config.yaml
n_layer: 11
d_model: 160
n_head: 2
d_mlp: 640
vocab_size: 8192
qk_norm: false
tie_embeddings: false
init_std_o: 0.00845
beta1: 0.95
lr_head: 0.014
warmup_steps: 200
decay_shape: "linear"
z_loss: 1e-05
steps: 2617
dataset: "wikipedia_en"
Each number is 128 + 24 x the weight over its row's rms, rounded and kept within 0 to 255. Layers, rows and columns count from 0. Numbers have three digits each. The size before them is the row's rms in percent of the matrix's.

# o: layer 6 attention output (transposed), 128x160, rms 0.178, rows 17-54, columns 0-79
# v: layer 6 attention value, 128x160, rms 0.2, rows 18-55, columns 0-79
o17 125:127119120143132103121137140117139140106131147125125073124133156152104169143139117127127093123152148092173103117126141112102155172115191114144153154124124184135109121124119118119119095161126105138098090139127142189139130144147131182105103118
v18 118:153107134104165157111140114158090106092144200118108104091137073111089108163111089185163111104164162095121126163104083133132142114132155112113118144179123117123155129138135146130117138127174112102130079144128144171133131159126094099144116147
o18 118:153110095159145121149181132148119107133120101111115134131115150151158142119160175073136146149117117146140129075154166135125128124134142150128116124122133161154111110151119168113140161126094173106085132126122141125115130131119113089145117147
v19 122:138158147090123131121126168102112139099145080152147119114157144108122158128127109164119126171160102113104118152147170118111097126119127090111125163116052143125111123109125171110127119137142139108111102143103120096153126120098129145136101141
o19 121:114112111166143104139149108118116118136142140106127111129123114099168138135115112100140110131152110110118155133142143137158145122119140115167145125121144108121097076142132130165125130131110130121146120077098129127110150128123158126109136127
v20 122:103110095126094121132171120154128133135139133135137096120103096132158125144159176165116120122151144112132126108134129168181106127113107162179115146153133145121168100103101167148153117127092126072111131149141125147131131130118127132106156176
o20 124:135121172156154128133126095105143151135144127172156130141117173110106130131133142083137151111075139152129186176107174097151181114124152107112107119111128131146110067122141152135114112105134129135142161127128105135111168120153157112151124115
v21 120:190116122128125191144152115117151106129109095161093106108154116129142137095115138078096183104104119125107114126111127162162155078097108126093141097142093133138154089154131144144194127153138146139127094112141139108155116157172130107139154113
o21 126:131145120154114157148095120147116102159138162091136149104125145123149092140122142115098125140153149165160150114181105118127111120153133107115127131104146109119138126098134167143061138130139137169118172104145142191077091120088125128106130115
v22 114:140114087112144129139120162154099155133131127123096120147144121164114160094112101113125098147125169123105104113127121208096159120122095099146138121131145169085139148139110105136123153143133088110102167124107130113132112112158167100114145173
o22 116:112155178162085122155193108147145098132118137162114121130119182124106133172152155149170158103116115132153152135077103114125090171081119129098147139107111097145120111153147147113131115142140124138125104129113126168100182154109096131162112108
v23 118:111096110117134136173153082119128156119130150068140105137122141122105123136168146092140149137091117136101150122140156127167093097127131121123111123095155122145131131081117100103144163173131150122178083136127085110131134182157090124136074137
o23 122:148134127128164159125133141084155072164137169127095138116116165159153147090140172108152129135160114136128134132101129122135133099088083116122107106133106148133094119100116151167089118134112064127115155139157150133136121111129106101113147137
v24 115:180091155118144121112155094144152108125134132122145150147075143103071149115132131172115096088147122136108144096123140135085130165099144121135169132106138118118160090127157133143156144139120151104157145142116186168128133129080152119088125137
o24 117:130151137140123082169130122108128154163133166089119128120135148134177134158131169136080124110115173167081137056100149147146170139134129157112140105130103120122124126102134105121096152117141117111138117118127135121110123151115139116149162148
v25 119:112128132120129145178015117161083078126138150104107138123143114105156100134126111110105149131111135105158165096082115128098104151140107131139118130142133126185166072111117103128134139154140123127134146119133122148135103114097135111153137165
o25 121:127138110104127107103146141156123112173129126136116137143104138145059161129123118126080125098126162112123085128168155121129121107117152158110118128133134138107139125151103142132079124099133153091107158137153126134119089151090132142145120135
v26 120:130114163113134185121100144139120124127113152154146100123109142144105136092091121162167132127122125127081100102117112107124148103120087121187182121153122105134148113122127144091130098136129118106101172115160150093113151128096155125097100139
o26 120:092090092146127081123144118137115109121132151088120094131136108119124114190138139114108131132144134129189125141117141109128103122098150117094101144125171157162090127137181133160126138100103142119122116116113094125128080135135088134151173131
v27 116:143109127086121117180123122086138126142113113159131144123130139126138123164153140147127158117119137122168125143100145151146098120102120144106131134161104116087125104148062169137135130137112147132156135163117103145111151141139155113107167075
o27 118:145129116146117155060131141112135136128116148101123097146146127105134170124097167148084110157074076149145125139119113107109145124116141111161130134155135091163160088128148096105107104089135087151135164099152102129155141088144111114160090160
v28 121:110117130139111102114149118151111145124139101132109127073108118167131119198100157142067117109110137088163115145136129090133140185083167162157167145157122127113090135138146106129134144113135129081170114120126118104107071162134134128116106147
o28 123:144104130082113167129153132079127069093156143160146118148180162136140122086173149139106112152129121176136144147076161131104114096131127119158125142132105107128134138136132091121166146131132131139104145167125156114114140128062141180137115115
v29 119:158134115135125109120140111106123099120118154180121120113104149108129110063157121139108133115121193141121119142135154126135147122127144112098115156157185123101103143113136149091121158113086100127134163135128141156134147117167136148094120147
o29 120:160129140140129128136083108100127168109159123102146151141109132123141178171112118153114156169106064099150151126126158154151146182137124113154131128134111125122106157184094122139127105137141140114129158172096165133127125100109141068147117099
v30 113:135116128131108108150132098078101172101133124165136101160139130135123077133126117143130154092172117108119131149122131167151105117106158117156154112158112135140101154114155124157108150125147134141150113139163134138097150084142133139119176108
o30 120:128162156121116132138128151112162105132162125124106121134111087122167136125158121106108151165069113146131137124132104117156099178143086154144118146127109138132121093115125127090112130065116115154088106119105126146148121196106135130127089149
v31 115:095085105120110144121128158151146108133135110096141135134134118147160154126133148129117118173128145165078098144150151093103124150142073099098085112117085115107108144114133111152111135119128109118114158131127168132151100202141146135118159160
o31 114:152146128123134126102120101096144129122072101154128122148153117135100151097115140123152172079131130138121149091105135152142121126150114159135141071147144118096136113150104104149123113105108142087117097047148129117102131118130087119152083104
v32 120:113136182172118154135108134143138151095105092156150143128162105110161127107108091101113129103171115110110116076134108138124135129150149076159124172125143123099146118119142157170103111092127125146137146160141120139132147120102119138115145105
o32 111:133101143122123086138196133126127097101120109125160150131095138117106152148135107141135102134124116139135170138123102144116134110135130162121158126107127070133108143153148092125103144132094134130159125068123132136119163157101125102109098141
v33 117:115127146114136131157136132087145159164140099146158117111143127145148163116130143136169095147112119142106144127124133169141156149124149147099184128130128115088133109131119168077089132148118129084118127154140118136129099111100138112142139102
o33 117:112118107108121122129155124136147108115136128141110133077134109114128071144141112146129150102137118136131147125144132097127094162118114110134091132152146084164153119095141114127154129110175148136097132103112158122146125142142120162171104119
v34 118:129137144116118121137175141140114137103129159112158121107146171102148168079147075112132138149131164103116116134132124107127123099083129198092151115125093146137116134112126101162125127128157097120134120147098133117103124138114170170124150118
o34 116:133119083144130126116097140156143095103139148150105104172153109179121144144084163136130111114186154114141192105156112158141124135118130122127127138152104121095096107120110114161091178107119133166120118111116165116140141074118083130118112139
v35 122:132142096135132143119116081135139142151168139098135145140092119126151128100171148122148121183157161124118087128104078167126125132131073129161142145167161146143103127154113115132129101070135155116140125118123137167159096105172144148124137101
o35 122:131117095145115150120116177128109161066117166156121144114161137082103184136111143154119117101077123107136109081097099082150116109099172120087162140095109074159144160116108138153169130132116149175113122096134150154141149141157130112119161121
v36 128:126069150115167116106085139170142177152134122082159119140141129130172133121129105162130118136121131141180122081114125173105100115104159160095106155141125155133141126101124104150097163147144126141079112117126080100099149146121144155136103123
o36 126:126158110151106132145116132104111137117131129134128123068134099128098109131130158140160135086103132163090123119120164122130116114123123123198123112127153120139104137118140110110167101089135168098158125141142140143138123137086117146144118120
v37 125:077126143155114111140124110118118162155137102128043123105130116119099151097158104169096143110102137095124145135141148121123130099121185136127126090114123097121138146132110133149094102132156113143115116145140065120167110104140089115148117097
o37 126:123154145143157152056114142110106100104108117070106142110146093109174104141116161103109142145160111097121159140113156135162114158111128132148111192087111158104128136123143148092125097125129147139168108093105141139126125088130144118108099113
v38 123:179187116088138121149138093179150144141116119130115138118104143120137126143125102104175138152138104145125132130134121126101182143123108130152100147081118085083145125137110094122126082164098124137110130170146108091119106086117178126118131127
o38 125:121124175117130127105140164119149108083114152139146125093161138134072143139114176143092146132129103142122109147146093146125092153146101092146147120134087178157127140092110169125113151093143137172120130093089160151115127093105136108145129132
v39 126:171137116136066105143104126142130136163107133096106140144116103128149114144127115133103128093103214142147125105136105115130150120113106128112106133133090115106079124153111131155118118115136108194116107112143152119115146119090155095120112146
o39 123:149132146114161142164142143108153157107112169130154140130116138127106168131120154138115106135104125140138148089113118127079115116127165151116080106107148128134098151132158107120129111145126137073137169137126082196107095161166126158148138123
v40 118:118120135113107123175114117133138134126104174117110151135106111105159150144144115120112164136107135138116169143151120144114122164108178112133138116135112153112140100150161106113103127097136125149144166125103103150144099144122157126134175106
o40 115:115124123128130146089142132128104157131172101180122112114103127127140085126074149142106096131125126116146108148119109171109143151124126187141076163101119136132112121103131134134145134160164149097157115106107156163102149123139113126090096134
v41 126:116135128124129145147122131068153169144100133115117124134176127152116070113070117132111116140128104149118107117162133170097141113130139124094130136136105148130143103158149135091136156112114173111133122124133100139081136080137138147095089156
o41 128:122141126146111119127125114102112121090131172093116115121105117144116115137106109115130145060155143137169164116108108060134112094124092087169135108112145117131117116137106180084132128124130113090143153124104126153194153136107156076148114114
v42 122:131098138104135096128072166115179144162115146129129132118142098145108117125088137087101130158140165148148123149126117123127084108161165109116137120140077145122112151113064115128171143111093131112152130135146177127122130091127141120161130165
o42 122:109151115150119156120114152151110128116122129134099149127148148154101101145120109128175125125137105133108134126127157108139164156140138107153076141105134112152155095152137107135105107127096070118122131136107076160076108136135153115088102123
v43 120:119118108138132126119112136131136125139172148146129110139060124130150144183147123114124118113136060089096098147088145123100133145114120124106122109135121141158156149164157127135129145149155145156080098122103138139144133079113117124124183169
o43 118:129097149077132145142150148100100066155150108146141134117147135121163133144107074152133125128100147180098119137191106147152154125111107103138133138118138134132172155164124149124156116168148166123150110145127122144112135156148108110102153124
v44 121:119131143109107066186146107117129100136110120123162121126106140165139127131087115098141115129129133186114154111128174123126137089101120089177112103149142071151154097157126097116110135107162120180170145147163132177129128136140129107167109142
o44 123:144152122137139183082093129132094111134116135102137154146142141117101087139153098125101150136118156128144127157122118116118095156173154136131113118138117165153075136135164122157094106201113122143064086092095075124144151153106143136160129120
v45 125:092134147179108129143115149140109132080103118104107133110137118118135140123142156128107146110139146118105083146159137176130102150138155147146085094113127073070126177126136148111118139144146113118157150131143111127116092108126110142098114141
o45 125:145137143144131139096145083080142110159131113160184109118139109190059146101111117125147094128116113124089166109131079125149147120117144114145119145117139163146105128120155084104107127119124132182133137133103111176104125159114150120188127128
v46 118:109092112162161124112102099120112129106085137119134130117136154164123142129163135148115087138136109147131146146169097094111136111135136125128109149165106119160080130157112111158177103141111109168106073147093115102155111070152133134117142142
o46 115:148140133106095157139165158092141145121130073148127100115155075153142109125124143162145177142146141126176103166092133107127144106147113094137122138122157138115172129115158131140108132131105115092105166122176120159124151156102080089088145119
v47 125:142168086127122112124119168121134106162124175129179138136117136124122087133124119127148109137120097149122118107158115172134119149129120155135137127146111085116119105074167115152123131134146097134122079129130158113166111134111091124121103071
o47 125:107136146166118128139107159151146082096128078104122105114194098087112176112138152139090128129156163148157144153093129117130161142132129159094117118132152165140138125177121164093112105132137116127120105145150136112078131163123159108136141123
v48 115:128144102126143131159092079142139136095126080121108140146125149083171112149119104151129111123075071120136111146147143144117139093144112101128127199161151149142097112121159109126090161136161142134097092142154156121130122143124116130115135109
o48 117:127111136122151123157130140117124156096126145104189144128121123173172129089101165138127127122146141101130120110121157132146124138138106123139174074113139153099144132162133199130114099069132141105143137170093073092121097118115133119132107172
v49 124:101118133098145133166113148114108147144109166160073115096125128107120144105111127125122112161147124157113165122150127073129098115112122155121129149123129130117101095167130168112123087116126153071081132143179192155116138141154129101169138078
o49 119:164116155113090167127114135136125123105155094127125152131096119160154142173112131145085140111125163106090110086139112176124108141132117111103127138144140112152153144142165136173175124125147142149184082089121111118136147107108125129134145132
v50 120:125128154113145140170128123110174163154136137150090098095144142112115137138133106113137117084121182128119081145133150107102107081160139136160135124144100062127136147154154161123119127103111100127084129125104127148155158098139107142122095136
o50 119:162136136129124133112122084180130082113095152101178120162126098108153129101110108118134103147135115152177144145104095128126167157079084108120130195130156136148134145120134105138147149138135144137117107120121146154148109143097121095135131103
v51 116:124154127085136141104126163090139128162138127138174110142166130134115186146108136153109160131122090115142153098123128079086100175104131179116066169137120122141147129146136120094118173117121131127123106148100141088127131097158121136096157109
o51 112:126112127135134150139130144132139145128141125113134141106155102138117059129140113175098125162114164137131091134132131172171154143114160149143167132158152086124136136121124118122129134093118088134136175146148122135103159102130155126145114107
v52 111:097138139120105111104150086100125137176173128105110159135154115142098099158064143107145095126139135109174128108122104113139127129099110121123142125097131104105117160165113201158120108139139067152123136132166147109104138163127145158122123140
o52 109:113126136105147138090124139166139122122131119105123102142157126099170157119135167141134133103122099150101147098160149175096162137143147115098103104093132114161148134111135107091093059110117171176091131125112119144208165104068146125161161166
v53 125:128148116153210165097125116124133097105130128129114154111102099141167152146133122101123132185125139117092134122130121095112120114136115129144104086098102117176128157125115111111058119143085104105157113140152114132104116145139176140173146135
o53 120:113121117142133120142124143095154118136130122147125125114125133103084122144128121138121108130112156148160118112126143139144122131114141120123163157092111117128085137133107177144155136149080094123122115113105139091141162077124093155098121093
v54 123:144141143123112115093115134127150135109130090141126099065113117085140092133152128149133094073109118112132159135096113098086127143107127154122093118139113130157093150173168125111135108119077118143126124140211110147105109130104157164137096106
o54 127:140116124079123152111135105132145155095158149126134121164145132141147107141132127100088157177152150108149094095143166191142132084088114115149157122142149164141130128185161073098102122126157155107115137147086141125152123087131128126118169097
v55 128:150130156115135146139131118126149145129097165132109119159177113147130172117105139138172106100137181134092114116138160122079113106123100188109190141173137106112180119116116121120124128149118105155200100131106111110186133132088119121132181124